python train.py --hidden_size=96 --num_attention_heads=3 --intermediate_size=384 --vocab_size=2048 --positions="learned" --tie_word_embeddings=true --lr_mult_o=2.0 --lr_head=0.00638 --warmup_steps=62 --schedule="cos" --batch_tokens=[8192, 16384, 24576] --doc_mask=true --max_steps=7663
Each number is 128 + 24 x the weight over its row's rms, rounded and kept within 0 to 255. Layers, rows and columns count from 0. Numbers have three digits each. The size before them is the row's rms in percent of the matrix's.

# layer 6 MLP down (transposed), 384x96, rms 0.122, rows 5-145, columns 48-95
080:129157128139162141112127143134124167126105118136115131134115142089115112160105130108119163141131145150142113160103132144119145116121118108103136
096:119107136148116157116124133139117161127144134173156077126123120157138119156130117096148149095098141156121097134088141127117138174121111168127150
104:111146140123110126122113151129163112127130157096181160134178136149101138115146117126122117118147107094131130104130168095153125081144146144111151
105:137124137156134150110158127124115082098175123155122117127120109152130171170121117133102141102117140106128091081116134159129113176119153143129119
106:120091109149082135121100113107121141149173083119142136135116097144139156130213120162153129128135143137130171157153144112142096114126100111143137
083:106167150125088129146106155113163144103121128104137118123131083180164127197167166123120134158150092096151120131105161107123142158128116148123125
118:130139149094133137097126116140152140137123161151129117105091150107143124128162099142178139119116158110155069110146120135138104108119126137159148
093:116118161138138126090142139118130159153148136140156098093185159097123099124119088099134146134157108153145150134141135117153106211157120121156115
111:145118120079111068126160106142085146120081135098137124125139161122115120113120151113099120121079131123154112132138146144151130185135167118131097
105:129122142110152135083144101092095119117116137153135123135107123159149060131146115137112115135101098124150080163125166122150167157073129119132160
099:138145088148144152104141114120158128120140144162081148114115132169118108123069165082143170139107096165162129127171158120132118160103094138149115
099:129112128157170158142110115153156107156115141134107148083109098082147094147142129119122108123116115133144112164120129181137137167080105096105116
100:132132137128107115160122158110090138105139124113140154092152150130160158173128148121107165106145095120130080131148124099130138123116112115093094
107:102177139161103160152113137082154109147118114165156110103153137091155114117147094127132093123106131130090111128131148199092107096157130138113120
107:109140082125113067126169147166104135156167148114140148147143154111128136127142149125133082109106154144131141119149133125132162123120171150145105
090:112124054147105118109167141098138121134099127107102119118134130102107151145159164134113164154099133154123119165125142157154087152129105092149137
096:106130164184111112130152105147105175165099157135154147155185084115136111156117091142113123144141090156129114190154141137134107128130105113145133
088:119140143106097135078134094152112162124098157096125123140144118152127153114105128074102095137169112080133129100145144158129151156175163137107106
112:129141175128116147141125122097145127105133126171138135135144097127138096118155133117133115090160177122123126120122055123124115116191108168094121
096:114125113087128102115130149130064105117114124160131124074095148068107104147129128137134123132169162128122133121121096117127164127126120130088138
100:149103156102126130198093087136119105123112118156128128114099141102132119112158149126120115121125153123107158088110128162081151113113139173120172
106:140133117153142156108174172158130114081140116165090117178120122144116118067087070142158128164110122159129110107126133141128135096131116157146133
102:159115124150107107164128133104131120153117153132116155140152104129166159111169099135136120111130106126153095119140150116147135121138111106102115
087:169126136166137127164134089134104104167145107091147106133151112127105151110122126132148141114113097175101132145131142103119121176127168087149123
094:101092140129134143131104134109129183149159099126131122084140128130122098118118111170154131089158116133136110106151123090126136168143139165079133
089:126194130144114122075138144107128146124077124143152122086122113135085120170161124121112115161115160148100103120127102163143137109108117114121110
094:140108125095124070159116073106150117146139128162127117128152099088136110150149164167167129093138137110148141142129113084110137099102143120112149
097:143083158130119133106124074125109156140114097161115138089137158157098173151123091109147138136159139126126154115103125153084152124141133156120138
116:137131118147077160151146120146113139136138173169132124091143127112161109115115126138120107143149108152153104180135133120107147150125112137134122
109:181099076148141090109127131108134143152113140090131149126149092132143116126096129149150141160152082179149145123157143090121110154156098096104095
088:096176140144106117097161138140166106144124162136151150141138113088093122124112144137099130135127156137133172152177114151134107151168097122149119
100:175143148128107096156124150128145106120094109119174158114124118123133125105114100151173124077132154101161169145106133144115109126124109132170127
108:151178103160115140124162084143124168113162169102116079093082112124132127099162120121123147144107130168118128122153111155143113122146104087129139
092:129054132183117097110140139134104132093137145122115125128159166152154091096145142072134144159115107141107117146150111172134131160129123110101120
102:133123076108106113171124122126187136087100114142135160155128146137113135133077129095130134117160175140120112087110134138133122129127105103104173
113:165107160124138168114113122134128100123094124132157106171163141166131149156132128127128105147106095107150156153156118152159127171123100094114145
101:103129090118156121144168111133146148085143186133112126141102141179134131120152131110122160168137116141106112094159133137103111115162108130111106
101:097086120090149127122131128143115142128122118114153124143100148071137099142137114147117158130110158132133096152156170145161135159086111120090117
095:159113095122150102159103101098104140118133153143129160120125149104139158072142146099148113113129183160098149124140105118139148044169102151131127
090:145100117099135129082092128129151136151134139106063101104154104120120112154125140118136143122089070145143116120077122182155136094134167127141152
104:147083121123128100092158130085084117149129129125140132137136071087102128123098160138164093083114126101156160170107115146148111165144150089102106
095:126151137108135142104109117113084092158135140149113096140066123068120115100118101124078151142141126116155139152099093157115169119118132128135119
095:150117115120111105056168142135133146101136119135133152122121146104131126157113100121138130092132079126122118148104089159145145112117172112149118
097:144138173113156134136109146094153182192101126077130124101071107098123088142153146124128141074102143128124124116113134107151122119098110131130164
100:141106128133148138121141150112112157115121130121164155131174132101158108162071158119119129116136123123110131128145115132070138104108108162103108
104:087142125121168118100141153128121157145109086105115138152110122154176151130130121086119128130114083141166146085135128125151108143093092120152146
089:085157130125140116123168120143142167153085108135136124154147077120124148111161141099137131156103161148088103168132157106160111140121131090125132
115:145102141148117181140120132179112148150151108071106124154125102167127084139183141170131151152097093140102155108115145138145127119124120122114088
091:132122172119143150107101124125103170138107109118174076126117094122172165117177105131123137113129156143122132129133151097142126121145119136139153
099:146136158102108131153128143151144087143091085112094080180125128109131188141134101132126171121137126123099151095095128141135137139152143134081131
099:123140129138108110098118153112108128119063127098134121122092108186138106144129138096109161159148148107128151110137096126126141098147116116136157
089:113143148132128149121151117102152130152112142120118119114139110133122116119119169103143100099094141128195153104149124148137091125129189108104106
097:142144117140178146143124141125129080138123132122125097117123141129076124160111138132134116072121147090137074142149109169139142101112145148153140
085:089116115111132118084099172142126135141099137137163169112118120136129170112088135125120111139088100085135127137124169109125123171089139103156127
088:125180110140113133124180118156147154164120145116112125130122111174120144118134090094088133119137124169191139142107104130119128152128137088096132
107:147119141157126157125146144121120112074142111137126098099175158153136122156141126162157143144145098093122141166119132118148165155088142143135174
095:160101110132102165127090120126121163083116143156166106096155142125135118088117161125079136127112113066117145136160168109126141131107181131128157
097:089159142173125105120113089140141110116102163136160152139110100143139158159101135112132141124138183099131137104161108157141103132114096154154106
092:134142151152192097145098148143168078130131148157168096131116131110126176154138141135115146111128133105113137145121109089166122132128137099118137
096:151107122160158112076103140130118136123134069113097111121133143131071107152115117097131146114124158158167128145129131140162127118175116127130119
096:143116106100127163084119136142173094130097169128150094142121123156126146124139136131129096103159099120083143138107127107114115124145163129135147
094:132121164121082142147113120117062141156170114117116112120148123106148136138115119096139176119132166134108127137191149143140122098117136113138131
106:114133123154116132065152114150130154142108189124150128154112126100167124166150159148139155104154132148154107102162124096130085131132141105109093
104:149151129120087108145113110130137084108140131111132129136091161123142126135165093110163150095101116115187128168132135122133128148079148162105138
092:130135130129171127135158131117118084154108172104129155106178130151095113129092116140131144114129140136142141117098156082092092122112138080101144
098:157134132181095110167123154108131120110079135165086165115141107129087127130113094120075116168065136148100130160119153129126148123146099118114113
099:138169114133128107128144148122051130108146118141106103132132164128172138104077080150126154136126174104095114138138110088125120155156120129146130
093:153110130138104113079110119146141182154102134148133098126171089158089126153102129132141128133134121170159141147126139102083141163174123151082105
105:130142127162097126138147083116175094120092117137101117128139123122122124144129121158132150122163114115133158113148108111162173111172100140129141
093:116143110145085162121156129143102164150113136113122145153102113147154108145132117152102126130098100133087093168114126157100091087127149133126081
093:086142129149139090107114102196125092136086140127150078120115137189167123132134144080112110132096116089139128130124116123140141085123151141145123
094:136124151115163146099106128099128130157164141181140124110110113187155117100128107140129109142090152098099143083143139132119129121138117125161132
096:118131109147157130159107118124108130146120091089161156120128113115117100172113118144143158134124143112146183144137104119071099094122084159125185
098:155109154167102126144108161091181117111112126097135140099145156128119152114118133101125117103113086169133127111136121126112153140171144168125149
097:148170128152114123115138135129123142110092133142113082075136131147145138093106058164158124155142151161135123122113153132146132142102135179139130
102:103131080115097085130173153127116147093146174133139132137074126110141151102132101114131133088141139101132127188158117119135112098180150142113092
106:090138094144133127125135099160106123121118085116086122144161184107147138112089152122130119128121147075104150129162130098093136099126165141140141
108:124114149128136136113092110111141105118159108115126108071101150152118127144119162075129121151104153119173154129123104133119137136150145155142114
096:125129104139096140135160139124135139134163187129136121080115157151164108129118106124117113138134130127148169167175138109150084132137110133093129
086:101156140147137119115152098141162145156146111123144150065162117113118142154162113146122152147093126113160099133115122132155128136143143070118112
094:125095108176117124123117169109091116092098146130124152122172137135086124159140136141104104104147138120089107101182159164141169151108124150148173
120:142098159114154122117109090116172139164112117116167117163144119112132108113127131123110118080127108127133152078115104146087122129116113176149114
102:131118078172138097155097101163104119134117132152114147118124158087108101164133128127181103180155096128109098093120122157138177090145109151125171
114:106098118109146183121101109140121181123139115164126152148198119120140149099102188112141092136088151097114142148178126100132141105118101121129144
104:135091105099143131107158138137114127123171147158126137141113120157148080103145099110121156147122140164156092085138148097150162147079167124145135
100:134163091119165144143159093132146090143119161150167141109155134152111097126097109125139112134137127134129151117108162132117165134107126124103126
096:113159139145158161103124166126154142142145153155094146100135124132150138115122122134124147101102110151119066142142144141154135124157093075118139
098:135136093150102127102118135108156198106099141122136131133129176155104062148098134133121181110112165166165143140159108110139142179095133126115131
098:144142120177130090120125136120090154167169164118165180151110129107102101110104137142176129119098110131102108120127115064150124121127096114124139
086:140124093152145139174112128154150099113156120141098187124144123124136133126149139171154123094119111148164100130107159077123119141109137105116156
098:142168144116104112127137139112146157105156117117099149141112082158155093092151128108099109146185127127150143089099129149131157124124086089167107
096:116165144107134127104131139111100128153114124185137145158129098151145131126153181162162146137104091140131108167143120111150147112109121164122114
101:158137111103117137119129127138156141086125135117122133122159143126143126128110154117133152112116174081127130107110161127088105128107152154159122
106:118086090114129045104151098112108129118157105104143126143139154125155129120100133079130191105161140145155163163143144109101136151167122088157148
115:134159154118116141115122167129134126114181158105150090128178105182087114145166130155137139114106107128141122118107177145171118103167117152104131
099:116173083109173087106103166148123123153131118121159118114116139103133170141096137156132147127127122112120091077096130138097117139124109119119116
097:143079153104118149159149144129119116141124140124128134137147087122144165109101146127150100114091089120134147125112132097091142139145149084089117
090:116185102114121146133147113120095097121125144090118101147165101122118111109154162124126133131102143125124140179171115127112096149141156130140138
100:165140132106112137130153173094148121135115127113115139116142109125142142105085107172116111133112126092143150166082139144145167143099138095112158
091:110138109110144142160130127084132153113152103119099118077136100121144118150107104072119103107138099135070119102138138140140153131181135158169134
106:164099062141088144144132151111138122081139114122117077157126160160114131138117131103107106122146156128151113150114142099150145113137112119125107
111:125155155103157142145096125128108105125140135113112088093133130139152132117113102151104143144125133143147138162138146116118114146135122156166138
103:120127125079114108078125125167156126141116093124127152131149129142087089130142131158126135170103114155149155115089100176127156130129108143118200
094:113108081124107117110130128118107142112140137116072105111147109156122130092109145127138097138102095113158116114152144131116147081132171127143163
094:128137136156127099128143147127119117136117154103180131143074097144157140138125142087131136103155103132129124113124150112151074125100112078111160
097:164144124120116117133107138149139159149146095135149154159136089129119183121121139109114117138125127110136151125154124120136087127115098103109128
108:118080143111119109074147136109143146101106149075145133099162113142077161105126158131143127139097082147113142103175145158125109130092155147112116
094:124103120097107119084124120108139089139095114130077159138146143132149145145147098123134134154144160134125084146136132133122138139102186148067161
096:110105187166157108078143111140140103153148118134121144129130086109106135144142122150114109128136135116178136157128121131138132091087127120168127
094:111140111111147127159078109137130148178112161119132107169110142157142121104075131141131096108144150110137091127126149102094142110145140087084149
092:120141140155113106142162157134163141114135164167142108080131122161173124150121128158119112085083169166119091163112114119128091134135143138107150
099:089166102128130114076154138141149149150124101137106154079118128139101113150135117174119092103122137142105162109149141129118117123142120139123112
108:110136131131118104123133108128120107082108129160099136109159136157105141148133129116135126169165131104098123117101119104136168176144138173146172
096:107105134115087075123118109091113134124136096121130122119115112185143152097147160161131110135088165106130139117145151157105139085083142159183135
095:137089146149171125175096167103165160147142080135090096125119091129123157123134180126143120115147111151118147111115119074133080136144156121098118
088:143124122108106124163103106100097092155139111113157107118120132160117132123106125131084125156111125110170117156096160124105138107083142114178124
085:116105116156124105107183081133147155117155123134152133133171137121125134105101136134132114093097159126115152104134108103160123100120122159169204
096:124087125105173141142110185127128088122082101119118117133140100124150142127115107169150160112101140162125092132097141123100152116131142134152178
095:177107124136102158125153139120098082108093166125103117116123184167126130101108083113118129167129139135128150111140112143107138089114117125112102
108:126107093110161128118148152127159126154132122151081114134103111125132110167085095125146146151134132130143113154150129138113166107145075122122126
095:062160119172122146106104147116126121159173089101121095136086160151154135119116161132143146087143136112119145128173108127163135137149132144126083
094:101123123139132179092124142123114138067180146114135139081122096114151119116112099162125114093132094109114125140120150134101149167160110087139150
105:131092125116112125149177121161168162167149102111144149184127138112124156184098089092099117130108142112115103108140135127158117114108106087089179
106:129117145117125126171111119114132136147156087123087145132115200141121124122156077152142118168126150140123114114114073132124192096099115147093164
103:139102110093114150116145150100112140126152130123125123146168144110162135092136105094105109118123171111079157154143139120153102159121124173141146
100:161126176088073113137168149110099113090142133116135109112160163105147113116121117186091099137105138149123121162148110144141130129110152123097128
101:097140149116134107083164089121136137150103144188181131104125097130139142139138130121120073105120122173164128125119132148188165123090078140096125
112:175120113150119173167132128105099119122115118143144094128122115156147074146180139148147120119164150162064139117158133107117095130100103160165100
090:131115136062105100095108135133095136129075169133116140094136113088136119094140128118132112087127115113115152171108100112154164123146172130158107
103:177131119140135170121131113109081119152137121107142085165144110144172113105130145109120108192093114142134140143113114117119104140131139094093122
107:126087155083135135135094094132121129164116119104124104135081150131115126114157129144152132146124100123118175094121186106145141087115133097123148
093:144126127130112145152139121076143130114135087129134171143144142113132094158094147168136125160128107097132140123158141133162106103074122149159119
098:096138123144132104094146125123135214124154132129127113112069120097127119120082147119115109119131166143151064114136120133137115140177120140132130
099:170078106108118163120123147095097110121111117127112104130114144126130151133148155138129131141129120155135146173140110130153115146089100113127148
096:108122118072161150140141153149140111136141117108113086151118132126121100080132129127115129137126114090121146119135172137099138108093164092101147
100:140104153125137083114143126091090104118123133132183132129111126132143156136167140106142113093140113148134125161110134109125110103152135099102090
112:127121082120119115125139167153108122110159082089147143130130114117165116166133145136141117147120051124158142109145109143122148159139116131110114
110:112166134116150136154089101130087137125138177183106125144150126177113144098117132096114148177137103102104144156134107159115092132155149121146167
077:163086166130123092136154129114129168098086117084098107095164125150109150159078130107094134103091097150109126146150155106144102148152136120099135
108:114095147122133141124112116128132123132128127133101125148091125121093146158157139148098106094096110118130117172095127122124190100091135124140144
091:120147102136181092172114118142139122122097158142165126119149127126113144102127124138091104107102152107149087087171099134131086134144132114123150
# layer 6 MLP up, 384x96, rms 0.132, rows 6-146, columns 48-95
097:139110142117125143161113099122171107127181143086132162130165078126125134134152120143148115110116094152109114130146146101090150105071149171144131
104:110131139132137130142130179109113133098145155117116116060129181153129147132125130136105079132147108122132130105134136086097101148102126151162122
103:140129155087136130103123127156128119082165093165097140119119146078104098106133157142171096111131152084122158104094136155139140136112126142152115
100:120068082103135161108108155131108107087137131120111175104158131123186102097130115113142100099132134136135144113087121126121126158186140114129130
097:174120147129160128087141085163124121167109192124108125161144155143090147088102100116095134111106149151134123133124095167139170129127140147158126
104:127137090086097054120152108124113132132125111134067134110102143138137128156155109136167140130115154160126170127148108125106128127141159151166120
094:167167115131151134127119086127124132160094131143151100152136170135121076142165161133112080143133120122165156115115128164112098137184088105109156
104:120102113116154152123129082103149103115163121127070138110117162139154136094108131134178072129126143130151107126121139178121093156148102135100125
092:109106097132088079110107097145135128086125101135154147118122158180106142117156116139118141140103117151145125132073088174118123143135126172155111
100:118107150112144131085155157149124101148103140102121111130150115099151136113176085071116111106149109149121157147121128092126092150156096120109145
107:135085092128105125127144144136093113136088130125145105099128142161094139111145149087108138091172121149158138111114110137139158142182086178102113
098:122121117112140153192130156170151136157122155100127091101104124137198144139135128123103110123141119124114134129145133122094081155136119089138136
119:098137175124117161140158124134103095135148117135146168130168120108141167090159136170132100120110096161107140103175138174092119090125119114127154
099:137146157143202132114124159124128104118119113142161159106153105084164180120137103172100086112124123124090109151090100107143151146113103137104127
094:122146160121189131122086117166147120131112142119087141126090100124074126095124147129140128135151150124126173143125093089110161136072156109138143
097:148120130144143160113123088124138105151138104092102158103103095087139090152132136124172079139122128085150113166145133084123130134099124156174132
093:179139120133147122123140162135128155141155123096091168146116087081132157116128140142139146089132145121142075151146102105119138137138142108099124
103:133115118110121163099101068128095163132118105105088133133125116111135129140155131144118137139135151171106147134086146139077107135126105098126114
092:120174127125128151100124100089068101096116114117137097124124118098143133112157114080131149124190126082137122131133114137154145089090128139146098
098:156094106128081089164109100115134125147141104128115131158124122121077114158161105198141105159122096178105120147136071103136131158085141158155135
102:125154127108141123162109125131156123154138145065117114152130138139092121156137119085093106107092166126135128117110136141115134141173134164122091
105:127089119082154134165154123104088103079165098099143103120137104142129174146146119116118130146143153110092125144132106117121183118098128131166142
090:109156124115122112099123152144129136181160132144159087164127098125101096129154136130160063096108135108106141118122142133126146097132122103083124
097:155141100102127131125137173155114094112167121138143121130086116174087126154108150112151093155079126114155129107131138132138087149123127100142132
087:110102165095128105123124144142154097158123136156115129175167120132143146109132091114165106106124119162167123108155099100127088101176161137123117
100:145148179155102166113081161157100149170159118090093130143134178091129122121171117137112098159107122128134117140143136131107099117122130146136100
093:090096114106107148107122182121110129076138118142146136147114122125120113118139142115131157117132114156130093093116154114115152157143173115166103
110:222110127117176145125124080130124102107151103137134147143116129097163142138139096124130089148134129094146100156141131172083139131127116125133152
110:129140136156127099121140132133115121143131103125108186125107098127081176137112114119138143182114145165093099113138179103093138123145125125160151
084:115086141123141114182151149098100141145129112142141132101128120133135136140137118141120123106140135109103129136081135145148149142108137192113128
106:113167114106134117133130112161101162115143086187126146143139107134124086108117173121105128119132126108082127132103121122150158143120159187096145
107:097108135105104130141146146139125116113146123140145091120115114182159121162128172168132106175115133154149101158116132151156155157150144134078126
085:136120098096097128133108103095158138116192134126143092166159106106149078129113088125142113134124112138145149087121122120109116123092123141108144
103:134121123121140137137175120143119130144109094137110135125116125135173143143114095103107171117091161108121079156092117132144151131139066116082136
111:151130102141151156118116131112110163089159143119151117135119110121164077102118090112161128100104077137119136151150114121146143133125105153138114
099:183100148095127155156176109098113137120166124111140109099112106181126127114123133169157097165109156098123123142141095177135086144117112144123143
096:165099127083117118132156156146156126142120121135117129126136139100106124216152170122118156157112169169149105110133129144128133124111120143133104
101:119098139138130162140128182117148132129135157111116104142105144131104109190139103166125164181088145146110104108125079143175164141107158137141109
091:136102120121139138125123125144155172178126103143134144114141123059117126149120126132121182134140144138151100097086105113119118159117102119121150
111:126071122091141099142119127090125140087144144121144143167162158116137095131136175127127126166104143133124133091155142095162141125107107134118053
098:101077113124138138149158132099113104119111074172134180113089115159152117129136159104152152096161090131127138089134124122127106161112107117124162
099:148131144114159096133144142165130141086114126093140155113117137106146111113148119145133102170115128147081151119162113118142156125088121137156159
106:116143118120113092102081126149150112128132115097138122166132134141129139091089098118102116147098152171143135140114120176131165129122066135138093
097:133122175119098110133135121133109117122131114126089150145146185140134121121100172105130124156150074134129092137138099136165139119139074174126136
105:144125096103180108116125135153126122113129087134140135135095144142171104155135153120109132149126116158140097158139141093123062116111133161094107
098:097115111127114166102130104135082175168154101129176149132120092115143128128114146187109066108096153129115144137150168134161130157103138147142098
114:091107107121125116162116125109172096142120111134099103156113143126150130165173119128131143075069147175146122139160126081096136094164091121127140
096:135145098128130129113129166161157146130109143121111139113165151125111098123078149110100117128124127167085137148129127149124153149152133170126109
103:087155127149138145143127139100102120165164108113070167138103114131133135139118181114090123093162152110102139088126155152106124143137125124127143
100:120109145114097099147125089085124088153117123145122179091105102100142164087174163146143106150154108142094105137171147115124142088138151128130111
095:109155121102156087095115107174116102115138132174139162176134136167118116132111087111155130150100146141118075168142119102128169127115129119127148
092:130128131143147132120093155122107099096103145106148186094143136105108143170098115123169099123168128146147109192086107169128095143125131133095109
093:153113085107173129143143125110130156101144155127134160159143129122116106156136149134170120117118124115128125143126143162180086125156114103063111
087:089114156125149137185095140086117131161143128113132136135110152136128136168144189155116126149097124078105126129126138139138155131121101179145145
100:155129123112111098194104129093157136097161170130150151144144149115083072129104124148121095123122123130114137074157092126152160111165113153114152
094:080181167116156148119159114153122113160173122133103154151132097137106137151138173128098101116129139131186150146123123163092136102131075164109128
096:143182126092126120115150158118119128114131118111119123162158129088172144132141128128128147126169095135107115158107066147138136110157153119113130
104:120127097111125139131086112156161123154136157158126133109116115125131141140181143065124147111205156144125081125169131115106131113119157156114101
094:150138131108107159152112116127104144139163158129179122130091127131157147100112137110158124121101119070127099153116111100148088155127152118131103
099:192115144083130104108116092127119145092154108128077160144143166147134104112121138176099134093149113171135126159121113130152154152141141127113143
090:138131143150105151113130115134146145127119160148115096157076087106130093129149147145150110143114135125112118122131106152134169106100147132111154
098:126112094104154138116164102082183118125137145122140084160151127092149129167109132124109099118151109138092165117110134133138112136119174167130137
102:143128148143119136130139086112099133104138138139111166104110124107118143150111151118157141155167094134119071147132116125160124128112146117136121
102:153123137149129107146115113123150127110179174121108122138116166160140126109141113120151117087108127138104136146141132140136173111132107149162129
093:165138114100157120116165155144135128173129077157121083125134115140129114112123152127140144092083146139146085156114138119128103112153148133136127
094:140126121116137165132100157144135156129105116121079156134124120102188153141163141161147064109081090106156113159089112166090149102169109123106113
104:107110110130131148090127124092152133109143129079128105146140125095153148074112102158148124132161160144123150097131142111167103114127083119127115
099:155166079119160160125141131152124145100166148109118131158109129107138136154123136148114154087153166166103166116134101154080159126121118151134115
098:128144178115158124090154149147126132099119104128108135116126109151138100119129137132110115091135119150091181104151068141091119121130101073138118
095:120105114122113161137090141114145154107145098143160162143116107077133102166111158154140150097117156141126107105131154075176092153131103127074124
100:103120110119148136169140108134122120084138117143119134123155141084177116142148169149108140138147124133175092115115097116114120137137134121111149
088:123111112123153133129106124153125111138129146154084106165123165130158130108164115113098091138148177127126111117097139163125129118073103115132117
103:122135136138152139139135120133176097114123145098152131117144103129111147119153135115181092142118081172174076130102115087126141108149141104099133
091:147073123118128116131149122104131111132136105127131183161091152113168123086099148119146159083146171108136115143129128101092094111108145155118155
090:119168101124139095121140146098129110128155160175125139143113175132174107103152122097131085128129129102158139131074091087085123128145123129111127
101:090113148114147118143099163119118064119144099099126167179107113123180176099161095122080099113105112140140140132134129115130125082124134096099109
100:101100147132093138165149087162133136111119131135114121157187160115145133135160122130103103129154076126128099147088114128077130119158113112126114
096:101102135155142107124130134103113131137128158105136127131128124134148151102124108104133129147119156175110121157143149075091105176109139131118107
099:102114147161140138127112126125142065143115132152122122131151131143118096076114121106147048135129129150133182088149128143143079191120128132126092
088:128119143120131127095115094167143087126157146115156109088096148116070129121113149129176176162160148115120093121110122127126135105133121117133086
110:132144121135155169117136063117139122139115100117148128148120093119167155144172143119133088098107161154112160110099089124126152124159115128149136
100:109152142119137141157174124110143114155128108070114102156153150108136165098129126099097125085114129142115185162153121124080108134114100109098095
135:076089103108135177126102108141112188091136094144120145164163127092134143109119187111142115156106176125113135160145117104142136103137103145149104
096:092094151065131140176160167140135134089121144125072131119117126134140123172156128146134111092164190128120112157075102109116079104112102091144156
096:146128145164128128098099128110116136097122087126172131124106091117107132139183159154171176130108143165122128112118090116169130137126171102115125
103:143149169090126094114131133144098126104126100116124157148144094121122113164182090153159101094146116149138142111175101151138150109157127101156151
088:101124174151152120127159144094093107163135131148101132065099126183162117103120131136147096134147156076125133109133108126105112113076100147106097
097:120146127081066157158153111151128140118156129139084129101115126138112104163133126128126110132149173117123163128129114147126120142125155109131129
090:114151126128127106076132081089116142124106103073155071156151177122114115128153081116126117184117111131120108148104124122127153105136100111154129
095:144140176110168146092149138106126147113124094087145153098105110109178119096160167115168135112096154116106117136122113123100108104167162131156165
094:131124141101121129124103078129115156185151128086117101152098138146148138102103101163102136134110092134122119148155171088154124121106129155133126
101:145131162143146076169140134158091128113166107111124146127127144143116090149105153147138110146093151124122110122103111130157140150116121112107158
100:081144161110120117131154081142109126137071085160129118153133131157170070139178136107110123129165099103154140138139100125139122140118125121148119
103:132152122072111111146079101164162096175121097123109157200137144129144110104153100120129138118136101110147121107150160135136147107166118125111115
109:107098154127138134123119113125107124105133095142142152113161136154171087078131135183139111156120090120114115122091115137164151140114103142131132
101:113111124132153154140130128071131069124147119132123130110134140153152074090150149168181115130121122098118088127145128186128138109122137139115150
103:119170120123135113123108107148090119158142125141123103100119142086144116135147126164144117163130129129110126141115143077149118090150158125183117
102:107167122128073121147118139096125129112143120121128146116125103128106067152098093107145125122162099117102137103144154112175085145167088144142147
092:104141164111112128124118125132103143143125125134133139140131126124105090089156143150179181128095163165180122165139140124126120151103126139088071
099:100131073081139118129130073154111111121138078140146148113166132109075154137128118101150168146170102142116120127191114145134171119131155138154085
108:134067146113131106153210094121113130107123083139159147151127169129134124141159113164156130146125111120125144107107071165107142098116144112141110
103:138103126113166118191141137104120117150126141117111112109099164144138173142115155088133131132145126111132160119129089104103062121087103137123068
093:115174157075130119135181105143187079127157143118170147133127122119121161177112114123075141139135092142117130102130116133109082111160119114111111
103:158154136136127135157122079098133142115124139173155145147121146147154153108168089068145152150132079129121113092159110107136122089156116130119117
098:144091138146101153115151111076103114175096144128140103142132148101157117114130150170151097104127111102125166146117113149153137162144112163110110
100:107131100118111155151180127137122092141124092180146107180127124153146138161148140114121175131161133140098145132124135109156133135115105159128129
089:160133144152153090155122150167101165162135122097162108105137144146122149105091126116173110134080135100139153111133144112162122138134118126180097
104:183129058088144138164141150165164120151148157138138164146134160154106134146120137119115129159153113139091115100124144098115121132128125122123148
099:144096152141161125085153095115136154106134128139149164151105124109096140137135116131108105167088112093126124126071107127209140136134099150123130
089:101098127085143157136136070080105140151122143128123142140112124132133107106112158112151161174128152117158171089123114119131128186175089114114106
099:121135113165140128114177137114119105149127075164110178142125132106116160132134133155096130126106133108133125144149158118124140125108111086171098
100:076142191111119125092143184133139097139118137116136095126112096137151143128126128127168090129095122136135123158127142129137086135144132140159086
092:135147111083083097104108116116169179076132125110105123074103125113157117124179129140128129071132110143148161126161123125120117120176103155135131
105:116119108126094132098143124097145124108112097121136126110116143118152116115158077119187117191096205123124133115140137169138091115110105120181113
092:139143149101126129100142173156174149124113125139100133119153129111128118115129117137115117085118124138105120186161108142120151156134126165110090
102:117145104107151128120108100203168146150154156130128125162109131140144150109129114113149115133115148130131090160115119082138104092128087114164140
101:140120162125133116113173129136175128149139101118185130119149139145113133124152171102124106185127127127134170098110112167152181083148133107172079
090:079183159091161112111107128108108137112122090158158128093119130124095134186117145125159157144117137159130117113138097098109109142087082125100106
111:112101144152148120105113104180166103097124109137130070115094118138149198134143080150115151111119096115137084189139108182139149138088095122132102
085:161117138098141096113110099162099132150111139131133152150093100131177154120077123137111103102110159124151138176162136125116098135144149145146129
099:167114132145177116163161148168135147123082145122128120128112107140122128108136124078123093140091136162123153112096082134115130091170132160108158
106:135150150127115107159111147112113118167128148136134131147124114160128139127129102127115097159122106101093125117118108085100154108146092098158116
096:148128113130171129103128114075142133076151126122100124123110134124133116126124125136133128120126044098161114118106096139101149126140135146118115
091:093093166121125107152142135158104107123118143102148135147116147127127149093118107146096098127101095171132146120122176138100113153145135157180101
098:116131135121079148154135102118131127175160087141094115124132130094111108121154122144128108172192174118078149143133106130106119180126119114150090
096:134110158110127103098120109125123141156124094163144134115105114102128107142156145126134114195128140134142155134086132100133113145144144118074156
100:159151084098130120135140069144138146138127126147073087152119148133119105177129133151136117122162160122119092132144123129120125145092149177143135
087:139145121161147131159118120148112127143181107136113099178128123127133142174090117160136126159133128138131129053151116110105141175143120156149145
104:125128132138131169102133121123159111091133134147169150126088130123095130083126130137123128118154089113178136101113166137116124128150123141127118
097:140155108137137111132155152096123146109135131129135151124153099095140132162110165159110122106135146133118097169151075140099121148128122170124118
096:131136153092156124116142133114097148109094104110086113114107126138149141116153076083128092134149128119132132109152143166147128084141121146137108
103:106114165107123120124130166150068087144152108086147103160131140161138122126082114124111135141062104123154150101129128097177136092129144127145137
101:115159128146120159079132139152169199082130120115139163171095119135115136127116085182100103106127132131109149100107108164108125123102126178126112
102:146156114135137157123138087128097094134133128126189146131162082114102101131114178092142141113122135161116115091139127122134178114117138116135125
098:123145127159109134143088121144125123148127138095152114111083143116140073151082142152178089188126119098125123109106097103163131125103124174155157
114:164147124139142149130151132151134091150119156151127152146125149138127155106121107091130139109138104140102161146143141138101059147122091133142107
103:134128089132147137079104084168115141121140092126126128147128136108115082118127116106122137129133146129108137103144155142114152154119095096144139
081:140131158125097099140163108103150110078118073135161133094163127150137135146145136129114082113123149139114100124140150108139124150149144124129076
104:089128103120146158121159121136101065104116112121169113124132128110169151113178150161140121126095128136103118103114133133129111094135150130125122
105:141134134135153128069096143115102125145112141146131134134171096115139101133135112130112097148134142176069150146154106168126150098113126157152104
097:132119120137146155172192153119140110129124060099130160134130126070125165197128139083138132131107161167101124107112125115138188137157132102140144